Weights of a small GPT-style language model, trained from scratch on English Wikipedia: MLP 576 SwiGLU.
Each number is 128 + 24 x the weight over its row's rms, rounded and kept within 0 to 255. Layers, rows and columns count from 0. Numbers have three digits each. The size before them is the row's rms in percent of the matrix's.

# layer 8 MLP down (transposed), 576x224, rms 0.0477, rows 499-575, columns 128-159
105:115142131100127144145207095139147132103152121154110078107102152110150169130109108122155146139142
100:082093111169111168126149107120138137113109141131141122135185121098110125113100126111132084111143
099:142127145108135145129136113118100129134100095109126137138108137129188100146086143148109134111159
107:143144159104133175135155133120100125143122120136071157136140113142111114182110090141152118116183
100:104156135118140115113121104157118115115114139066100144102137146092134144114098139132128168118128
099:156154109075113161106136156130140147129144108126104113156117106099166137148107126130087143144170
094:141088127152109167164133168130121106088101113148166150171143157123100133171112116118123087121121
107:160126156136166113097130126093141156138097146125141118149117076137113102118147127088150114123131
098:173148128165114080152132081135169139116148136121133138131140102084137101131136123091097131143129
098:147129169100094103099151112139145146125120177121104131127128112163125149145165108113154145117111
098:129098112125107119118159099179142106125144137112130130115162158058094140141101141131111135142118
100:179107115151112129137145127145132147126137172129120136131120103113102181137116167134105122171142
096:123106129166122130148153115125094168124117127127103111146137126135108137111165136095157154149159
100:117120153140112123136142125104147101091116131110112147118114123093137132144122102166148124115147
100:114136131131106121109129159092151135163118125155157184137150158131101176130142144142098133148135
102:144158165108088087121165156131133156132108130138135090157169135147106170145102092155155108127171
097:129109076126132118122115152091090122133145147086117149085103135143145134086133182119060103145129
103:134125089115125155170152159121130122119111073159092108179097159140193122118088121106116131135145
097:113184150109101147116140126053106112132140158139124125135117167127133133109165119142074088124096
096:149146080107135151114130061143108151101154160156117146117130177137115104133140125152137118120126
102:125160109162129118148153134144124164095120101099125120148113127121125121135135111102137132094044
107:117108122165121121120106153141115152119138101123094092107122121137145150132100151122146162079135
099:089087093112138145121132126104144177098150144151097133119132099128109130132134134147132162118135
101:101170124098089143111143093111147141170106085165095125125118113128131100165141124120115140130169
099:143116130104142108145098080180102177120124103131119120134089134102140138100122147118136127184113
103:142092119148108126117117129166125137145106136151154151117111118101093189125128092115141144134103
104:151103059090113189143157142115170110148120128119118175076125120088146152144145144138149164090109
101:133109122171098123127175105084100095182140111098178107079118154113099103075129140106129151140159
106:089101148146107147167150101137162138147144086167156117129111132132140096116170146155111149097155
106:147124162129132137126160104141158117092145082083113111089122149084112139126112086104172121138100
088:179109165127144107128102155157156144093141128157147152125165130141119165144113147100110138146133
105:122138164202149135112072115128105181154152121143110113104136166126168133127114091129130072106132
101:095111128110166161135119123124123147119125139114161073094164162138097111117166115104141135125092
093:132104131113103127100097114077089111127114104161117136103107115139142134135153136097164109164182
102:118139182127119095109159113108160167085080125141185166144079120147142114098105130123080128128152
096:098151165157116148129144106134111167110120094139145126150154156139087152128115140112116137105127
097:129118105139150115145092135127151107100120137147117120108162125151126118118170141141149113105114
095:161135095150133133150120146130093124130168130114144169151129085113121134087179149129132158123136
101:158136124089105112149123137179128085124136127098119121139133129119120158115135140115080159170130
095:175152097154104179126078153184137149117158138147151157131158099103162150071098116142169160147138
093:123154133146100096138127083129178137123103107129142143105106172110161119147139122133115131122132
095:139066104120118125146149154076144153166105139139110131110169116093152099150157126116159149186158
104:103146143100124092116128202113121111141157081134127130117127157111137118138145109118131120171089
096:122139099125135106192105133111105151186084115166086145130118138107110118128126073105138140134087
100:120107124135107146114117162146125079147143149148097138127116128135122122145164132135171155109135
098:146156105111078149160115137124127141137146095090140080093114178123153151102123142160112142134083
104:153129122140144167098126121130126102127146113088154106131090106092147128141115131110120155122111
098:158164109119175102094180090116119099144159167108143134118092134108087115144156143147118104140133
101:157126150135115131122099154102189153166106152128126122148107133155177118124108105123135132167151
097:150128115158140147144139085131121117107145074094139157125151093151099119124115130136135076103139
097:134109144135124162136116157129108134162088111182191155123126145098145135122132115139119134130124
102:168104147146149117126122070143101108111130111167098112149113148112130145128132133142149157105104
105:133122086089138167110117093122148078165149155159089125133131163150062144126119135086128166115130
104:106151121141079126147179086095120117085092172083130131153104107110124094116152137133104079132104
102:142128137107131104147146133136139105188117119077074131125114079124125110143121121190084146150111
098:127155104136135084151124115094144131124137142104103085149138112138147119149164135161102114124156
104:108109136063138148121150141140132097132114105121093116127153140092091132168171146148154112106129
092:122144108145143150129123109114103101143110149115126107149114125127143125120144095103112152103118
095:162125142118099131147118089091133115139170111163104090097157113081108154147156115142140134106097
102:132126138162180094119148135165088134143129118154109161153115100095138126119157116145140117100100
098:129114142106140109105121136130139135091142112159149149099095112153134179145089150126123138126107
109:155125152109138090098181131136153138126097153136116137168138110130129163137136169087128074104132
102:121130093141172104173132118128129129091121165141113094137105127112109099140168163108174113115140
097:131131138089170097097122136127149108116118116129149116154149137115124079114131123091165144126125
102:135150141128063156137155146101142183109144116110106168076099146144146109108127121170119121125126
097:154145148111155105139128180100127142121136154093129148128095138144088116113106134140123106094114
102:146124160155151139114144195153085110138121132102137131104130104120168095113129098108133168151138
094:109110127138128126155175117136148125135123125146121121130091164156108149150159107107123140077140
096:099118095130146128137099101143096154139165163083117142084129139156110131141088133115167116107184
108:122145128119137142143160145167097130114139123104124122114135125125121136101171076089152114105104
098:172151098170144144107120083143081133125099127173111125137110149102139085094126145170182110098114
106:142126101125110129112115124109110178175151149127106112135178144147168087060153108153143145111109
101:126078119144136128131095164098102122128097147140149136098143150118092133150137175117123133107155
090:152182126116134074128168130112094124136147119145144152145121136121132126136131115127138118138149
097:112132123148122126114117091132105125097120103088139147146115127081117136162128148172083136117112
097:129124116133142151116132132138136143126163162141152155126131129154100157127089092134111099123124
101:101142173126153160102135136143139117113139093124086129119109104132101136087149133074147147131102
# layer 8 MLP gate, 576x224, rms 0.0476, rows 500-575, columns 128-159
103:154110086084101124135131113139126119120109133133115150149162117102114140160161155134123130131114
102:100086109167172102139130128100143158105110125157130117121094145160088197103133137095134101104084
103:158140082151151121121118150159178106134110104172114138132113168098134112122140126109101142126111
093:171170126097103117122131138152115169163112144124113168135100124154141103124083166065151104109113
103:117133176130124063099140169131125132112149190134141134102138082144122146137138137146167132100141
097:145098173142107120128117127119130132115125143122119105143123151082099107108114105161094127121134
108:150153183143146166140130127119123098158064122152130121119128072150117103170119115169151118138130
101:132154133115152132131113118138139132125104123132121131114122133159123137142099108109128118102130
099:145107182133141100121118134111159136154148114134122143123097137120092110133103105106160125151147
099:215149149145150118086134117149116135100111130143121153121134107097104111142134141068128161098139
095:113141151121152120156143140130127155096128081152111148172143147104120121088167119102186128088113
097:131113157134129171131092126126144116112144129105118093120131136097113071117155112125104170180123
097:166114088156129101146134121148114126097112071124127113158140134130168168171129098081105142153107
100:153123123133136157103150110099132115139151135136169155140085115138129121163083077176071142106146
104:117123176141136136112108122135119150133113113092133110100169164139173113168125142201116128139124
096:115135098129126134134153145107103127065126164148157105130104170140150093149137084104108111124110
100:116151140155134156144133110121145147129128097129129129128151132109121101105100115142141141126111
103:174120113115066175111124139147145150145134154111084122114113148108091109131167155129140140119121
101:121126126153125152121120144120176152130136115130106069120085113102103133176141130158104114156108
111:148136118122116138084148156140121122130098074127132142159158110112111135114138151094118116131140
108:129138114138155160103127135127137153119109114122114086124178122159151138148112085110152154152080
102:137124122160161093148142119097140102117113124134130168089181099151133087174143156148134106100117
105:135116130134146110090140134107151161145132151130101132122161127129132150113159127169144104160142
093:106124133157166102088154155135117108174096141161187099101127078144099117149157115139088132129102
107:098105139140098142144135128143140156140118089156103165083100161123125145115146105157167102142165
100:128118125128150111071100111153123111161135113159137158115071107184137120133131126096116158134107
101:127181126111155177114183121133093071119128118118115136153163136124126068166145111140131106160097
108:158124103089180129084138150129115143138099093127110140095154160095120122144137113133139156151141
104:162090153149122130128153204080125101114080118127117126117150092146141092125180120136131140150118
099:111129134121167136094051131129154136092160138118158137167107129086167121101127131139097111121096
100:111129157136114142090146139110156180081137111131152114126138158108084133110132142137106162158131
095:164095159117116152123143087121112145131100110113123079128145170144165168086131200113115102143094
088:109142111119076157123112154111097122100118111127123146141083089108096118162120137147134125120123
101:141113092119116165063122152122126148133162161145140093107124101100100120157120154100125161085107
106:147137158146167140065110127124117110141149159118160141167170145090153139127141141137102166164136
096:152140145141140161120134154123134095146084141144075114152136165144115112176136130141093120090127
096:128146123116073115126165158125130139122073168145127126157165110105132095144106163121095142114131
100:136145109140137100150098105104148125135123146144147132136081147141101101110109126139113151142123
096:158123137129158121137119124147129127106130133169113110114120119146118115115143116106119075084162
093:119178150135096135129184142130138090150141112103123110096139118073132094152101121144129100149133
101:135108136131123156079160132141114149118127104150115119119133100085124156110134154133144110121154
101:160105103127140081124137187181121091119116155097103174129115127096108131135120111126111117142132
099:158129133135124130128072167097102124142100129126101124114124129097108092128121092119126148147149
098:157134104136121184108105151100152096141094110121132105130179106157171129134176124116112133143130
094:104138111107165182165124186141107107148121173126121138162129125112140105135125103161150123095143
094:151115108134144106117111105134138127091113110122158152149154174154128118112109142145094124163136
092:088102127140153134138061140114162156080153153111141120110118151098114147119114142124103108129141
098:156145160138147113133127164139128106135132162137110154166117159095115109143121105110119147107144
100:147137081137155107117119105117137124101111106104137140119185135177116144143135143118178107096101
101:160123108105122138123136151154103122129136122179149141148139138117146118151169125121127101087122
105:094162111145141150131158115115147165104120100124113131107154161162077149128116185132099120117130
104:122123155092133110109112099137113105111134158178110109127123106095097105155135109147097102143130
104:142124132137151122122138146104129152098126115118135119081113143185139106152115132085109175127159
103:158134107094140095109131112130137133123119151101118162133132101129149140159143118140139136142105
093:150123107145131151123155179141132150071099142115116159089110133144156106097127147090137129109136
108:143140120174125137138138133106150116134126128112105130126153114133081180140130147173193135121147
097:117180124164109117095129190120116156084145093150146163137133131138110127147119166141127140170113
093:132141175112125150110116119130154096126144129084066122159145099120113122149126075155113124186110
099:144124151106088108132106092155125153075145084102127167116104135141127137145154107111121143136142
098:151138100140125151127142140145133128131112084126154144123117143169134088114125093135121151132096
114:139122147122127098144101154100161143156140148111077148100107113176117090116125109153105171171084
099:129134071116138117110119152168122073113099133148118121167118115116101100140134131105134204136085
096:142152143091156133128081168149115130118135117077098087131139160135132126132148126126092096091118
101:115132136162106114096065097087164147138129123143120131140126148098138131148092135124103181162129
100:104119122132086145098139132085145095141096101090140113125119112159137143097170123065147157127134
099:142140167131108130100132101138158137126113124124131127142146115128144111142165084112124113086127
102:161151138126136141101123157139118173158116099125132109110140097173120119144154127106083127116133
098:181114128130116131150085155124127148115145134105134111167126161120132166150154135112164149133140
107:135137152121105122092150159078129107117083114103155126130153130157111125157099113113141155106106
098:164145132089116127155125142132129145114126128144081128100142142151110142128089125107143138121134
101:127135119079133150120129148141119106102086072085129110108115122159123132130139138143141102135093
094:155144148123141101135116135166172119124094183135068145133124138119106087155093151140091118102143
105:138163105117152138136152119133084131145094096108100126158143137120125134115115135148157163160142
100:138130110172170138111123146126101176130113122102144132134175134188122108098101102120134117127112
101:110143107156131142128089174138129114187121144162142103153135115136159104154114113144131134167112
096:109132100154099146129150159130142130109127133098147099155122112112139117151142105129113113113127
# layer 8 MLP up, 576x224, rms 0.0479, rows 500-575, columns 128-159
102:161115114122135150094093112135130134133172132127139150154157110142141156113143170112164055143145
100:132119164089131127140133145133093123123110098119132130130120128133148149131118112119174139170169
103:155128138177138153139149141143120119142136116140149088144153129077144115146159143112167145129136
097:110154155146142139150087167155151122121132127157147126119141103161178162108111113124133106129128
098:116181131132127161117123126088117136122135125117166164077169127114145091112147135085087088128098
094:147085135129087127123148139106101163107106151111107097087134132130104126113119163094111178132143
106:107105110167106137131189126137120081134138178142125101156149132160112119117125143135144130114117
098:078164127115146123145145143135134135144102130151204154144124142122101126107137133096143110135121
100:123130101131116140121119109133132126107121129100141104116118084080137142114165116127099130159098
099:112111115157122081109111117112144102115162139168138109134163088102164130119113092091122107109111
097:099130087121148101147124124131097150136133118072129133121117073135089132146109148151090106184130
098:158099144127141165136090148124155121165142127111165101107133141135124120097195131150119135135099
104:152116134119149079148145123124108153115117126130119130129096075163141124113165141092108155147154
094:104123107125128121140130126110131122160140129137104129094097122121139102136150125096128110097063
102:087148131106128101108126113115138145084117090144087128123137143115135139131098078092178083122167
099:148164138105124158103189147116134119113118126115129129130115123145121132125116147131132088151102
104:163139129114139127117107142131106117106098153116066121161119069149111125165167146133170167100145
099:140099173120103123135146146137125122134134142135101146095109103123139182177114105119111130106125
105:159113142087103147100140145190083118111159180114132176129080137140105083135082123174159163124141
103:119139136142155157100138131168110127128111105137137114104130128091130123103105146150166152103095
108:107113138123131146142126112120128186132152090138133094153131133136147142086149192152131134114067
097:158119117119112134141143091157118110072135136145135114135141106148138169117129145133129133136132
101:095110141121118135089118137110089131105122142163130183181116135117130152116116141105135127135081
097:145124074122163179115138145180135130135123117146153111129115112117115131128143152144165142128153
105:101123136146109128143082116122116125127135110156092171130115077137136101146111125173167138132107
105:154125102149103137143145094137098135110118154113109164130128130099142129141154124139127114090118
095:129132101108134098142102149152133154124119103130140123135140136077133135122153114137138107066136
103:108171130120080114148165131116087099136105087138136075173125065130100107158099149187118149103118
105:137136167155168132112093100141129115066141099141130137179093135122079107159126135098135125075154
091:111149078118126156088195087113057134124147119105098121131133149135110095111116162152135156137174
105:184104111139139151147139133160147120131139137158108130168179138106118121114138118117176112139126
099:130139121159115122142126127103144145109138141176086145071142114097125131137158111111168116126124
091:085156072114102137132090122132145133117106112116189120148121141111154140136103145122144123098134
103:115123118095133153201149092106135121130126104133163170138172137144108110185103107133134118134094
096:100165125126128148120116110154110124150097124089106103130169107101113133113149125144141119117096
096:133130144148108120154128129108108133113142119146127085154143140184175124124110114100116120127171
099:171151176140096097142140090154137095145124167108140115144128112116110096103110159103139131144123
100:116155121166125071079126109116160155091126119075133141091145114149120154090107130124131126154158
091:125158121098157073137088096111094116174097089112128130106133102150102108107171152147113087119115
093:119131155103110128160094100131113110110153087119125176170133129104128181143106091113151096194139
096:127168127129155144141103118131162116147139089129093149166184106130164101129160101150133163140142
102:146070141097140114082108127137109080105121150172159151143117141139132127143143112118118140132074
096:157111156106101107112136129143136135128185152147118137149139120108181120121123168151129092171149
098:115147096139149137172129140136115182132099111109121129109128130113125124117098129085139102130105
095:119134186100149148159143165130164163085119131154100172104121096102085104118124137123082129112103
105:136164167141120135163120114111153152172142135097106068128084139126100109134121081115129134127090
101:151169112147144124099130118093119130136122166130103152154122111148154107116172124100149136122122
097:127148163076080161120119164146117114168155128146157124093130125140112143135139082135192122109107
096:147113190093146124102107154176113107114146139133137144154091103089106125110171126105164127156115
097:099151153131090108118126130090111153142153165150157110113137157131136123146137172143156088094133
101:122094113122110140125159130128148168116118107146090167126079166158133124180092121145094107148160
103:117125126122067156142074149102155132169137102101122147124124128134099144083151127112148102139155
100:091094156141106115116113156126106093110161123133118106177086137129124136160110115142127135113109
099:140091114135103137150109115186088106143123066158065133104139151133117138131111129185104121143160
097:184165149101137153117088132167122155156130126145128170110131123145155122137101103113145049157104
103:088124153132160161170113097122096162130125143127105158086131127146141111168128118115173136116090
092:108140137090161124137172137146108122156080177135104142108133173091096125116146131134142161126149
095:129084155096164148100136155131143132119105115120181108155142111107170114153075107112112096141132
100:168095103091153146174113139026120149139107166113169109107140136104147103101142108094107139096093
104:139096144115143103121105138120114144086134159116130146128101104101119149121159174085130121138138
109:113124196109119145124155100155112113110115110162144133129111124117145128116144139110181165153104
103:117105169152179131092164141135123113119144155119134131103162152131126127126126151184119164107115
101:109108117074131122095151152105155157134085114120105121080129108119115134166109136132162118179116
104:160107122140159173141114122097152157098124145074152162086130117166141105142137096123134104128121
099:136154148106091083121120107153086150155141147117093149146142097124124117135131111127149139135113
101:154142177147087129111136166116100107126105104107132157155141144070159082099100142114095076114113
094:121101100148117087123132129128172090125160137109132148135141132129087140137116126126163098151139
097:124133164112140122133111177108153119146138137174130126183149091147128136099136137139141110147136
109:123127108121104079153123077096110145160107105159105097137107109112170131076128091078117117094100
097:117126075129112129079141153151110077111136127096136123071129102117180114134117132101138093141112
106:136160103111086153126132098105104124137137115113151149117127155103114129136078129146088165141110
102:154102132097097135137117108117135120134128123115091136083116168124120147120112150139106106088128
093:100062156139144157119095118121157126143136098151132112121124094152149151100122109159108119137120
101:119077119129155145144086126132109134090120119113079126117122099117141091163175099095108125127162
100:106138077164145095146106126115150116106166164136132159123116086108082163099119138098120150126153
099:127138149177105123117140107147106105185169102108154145115166135133157157101113144161128144129125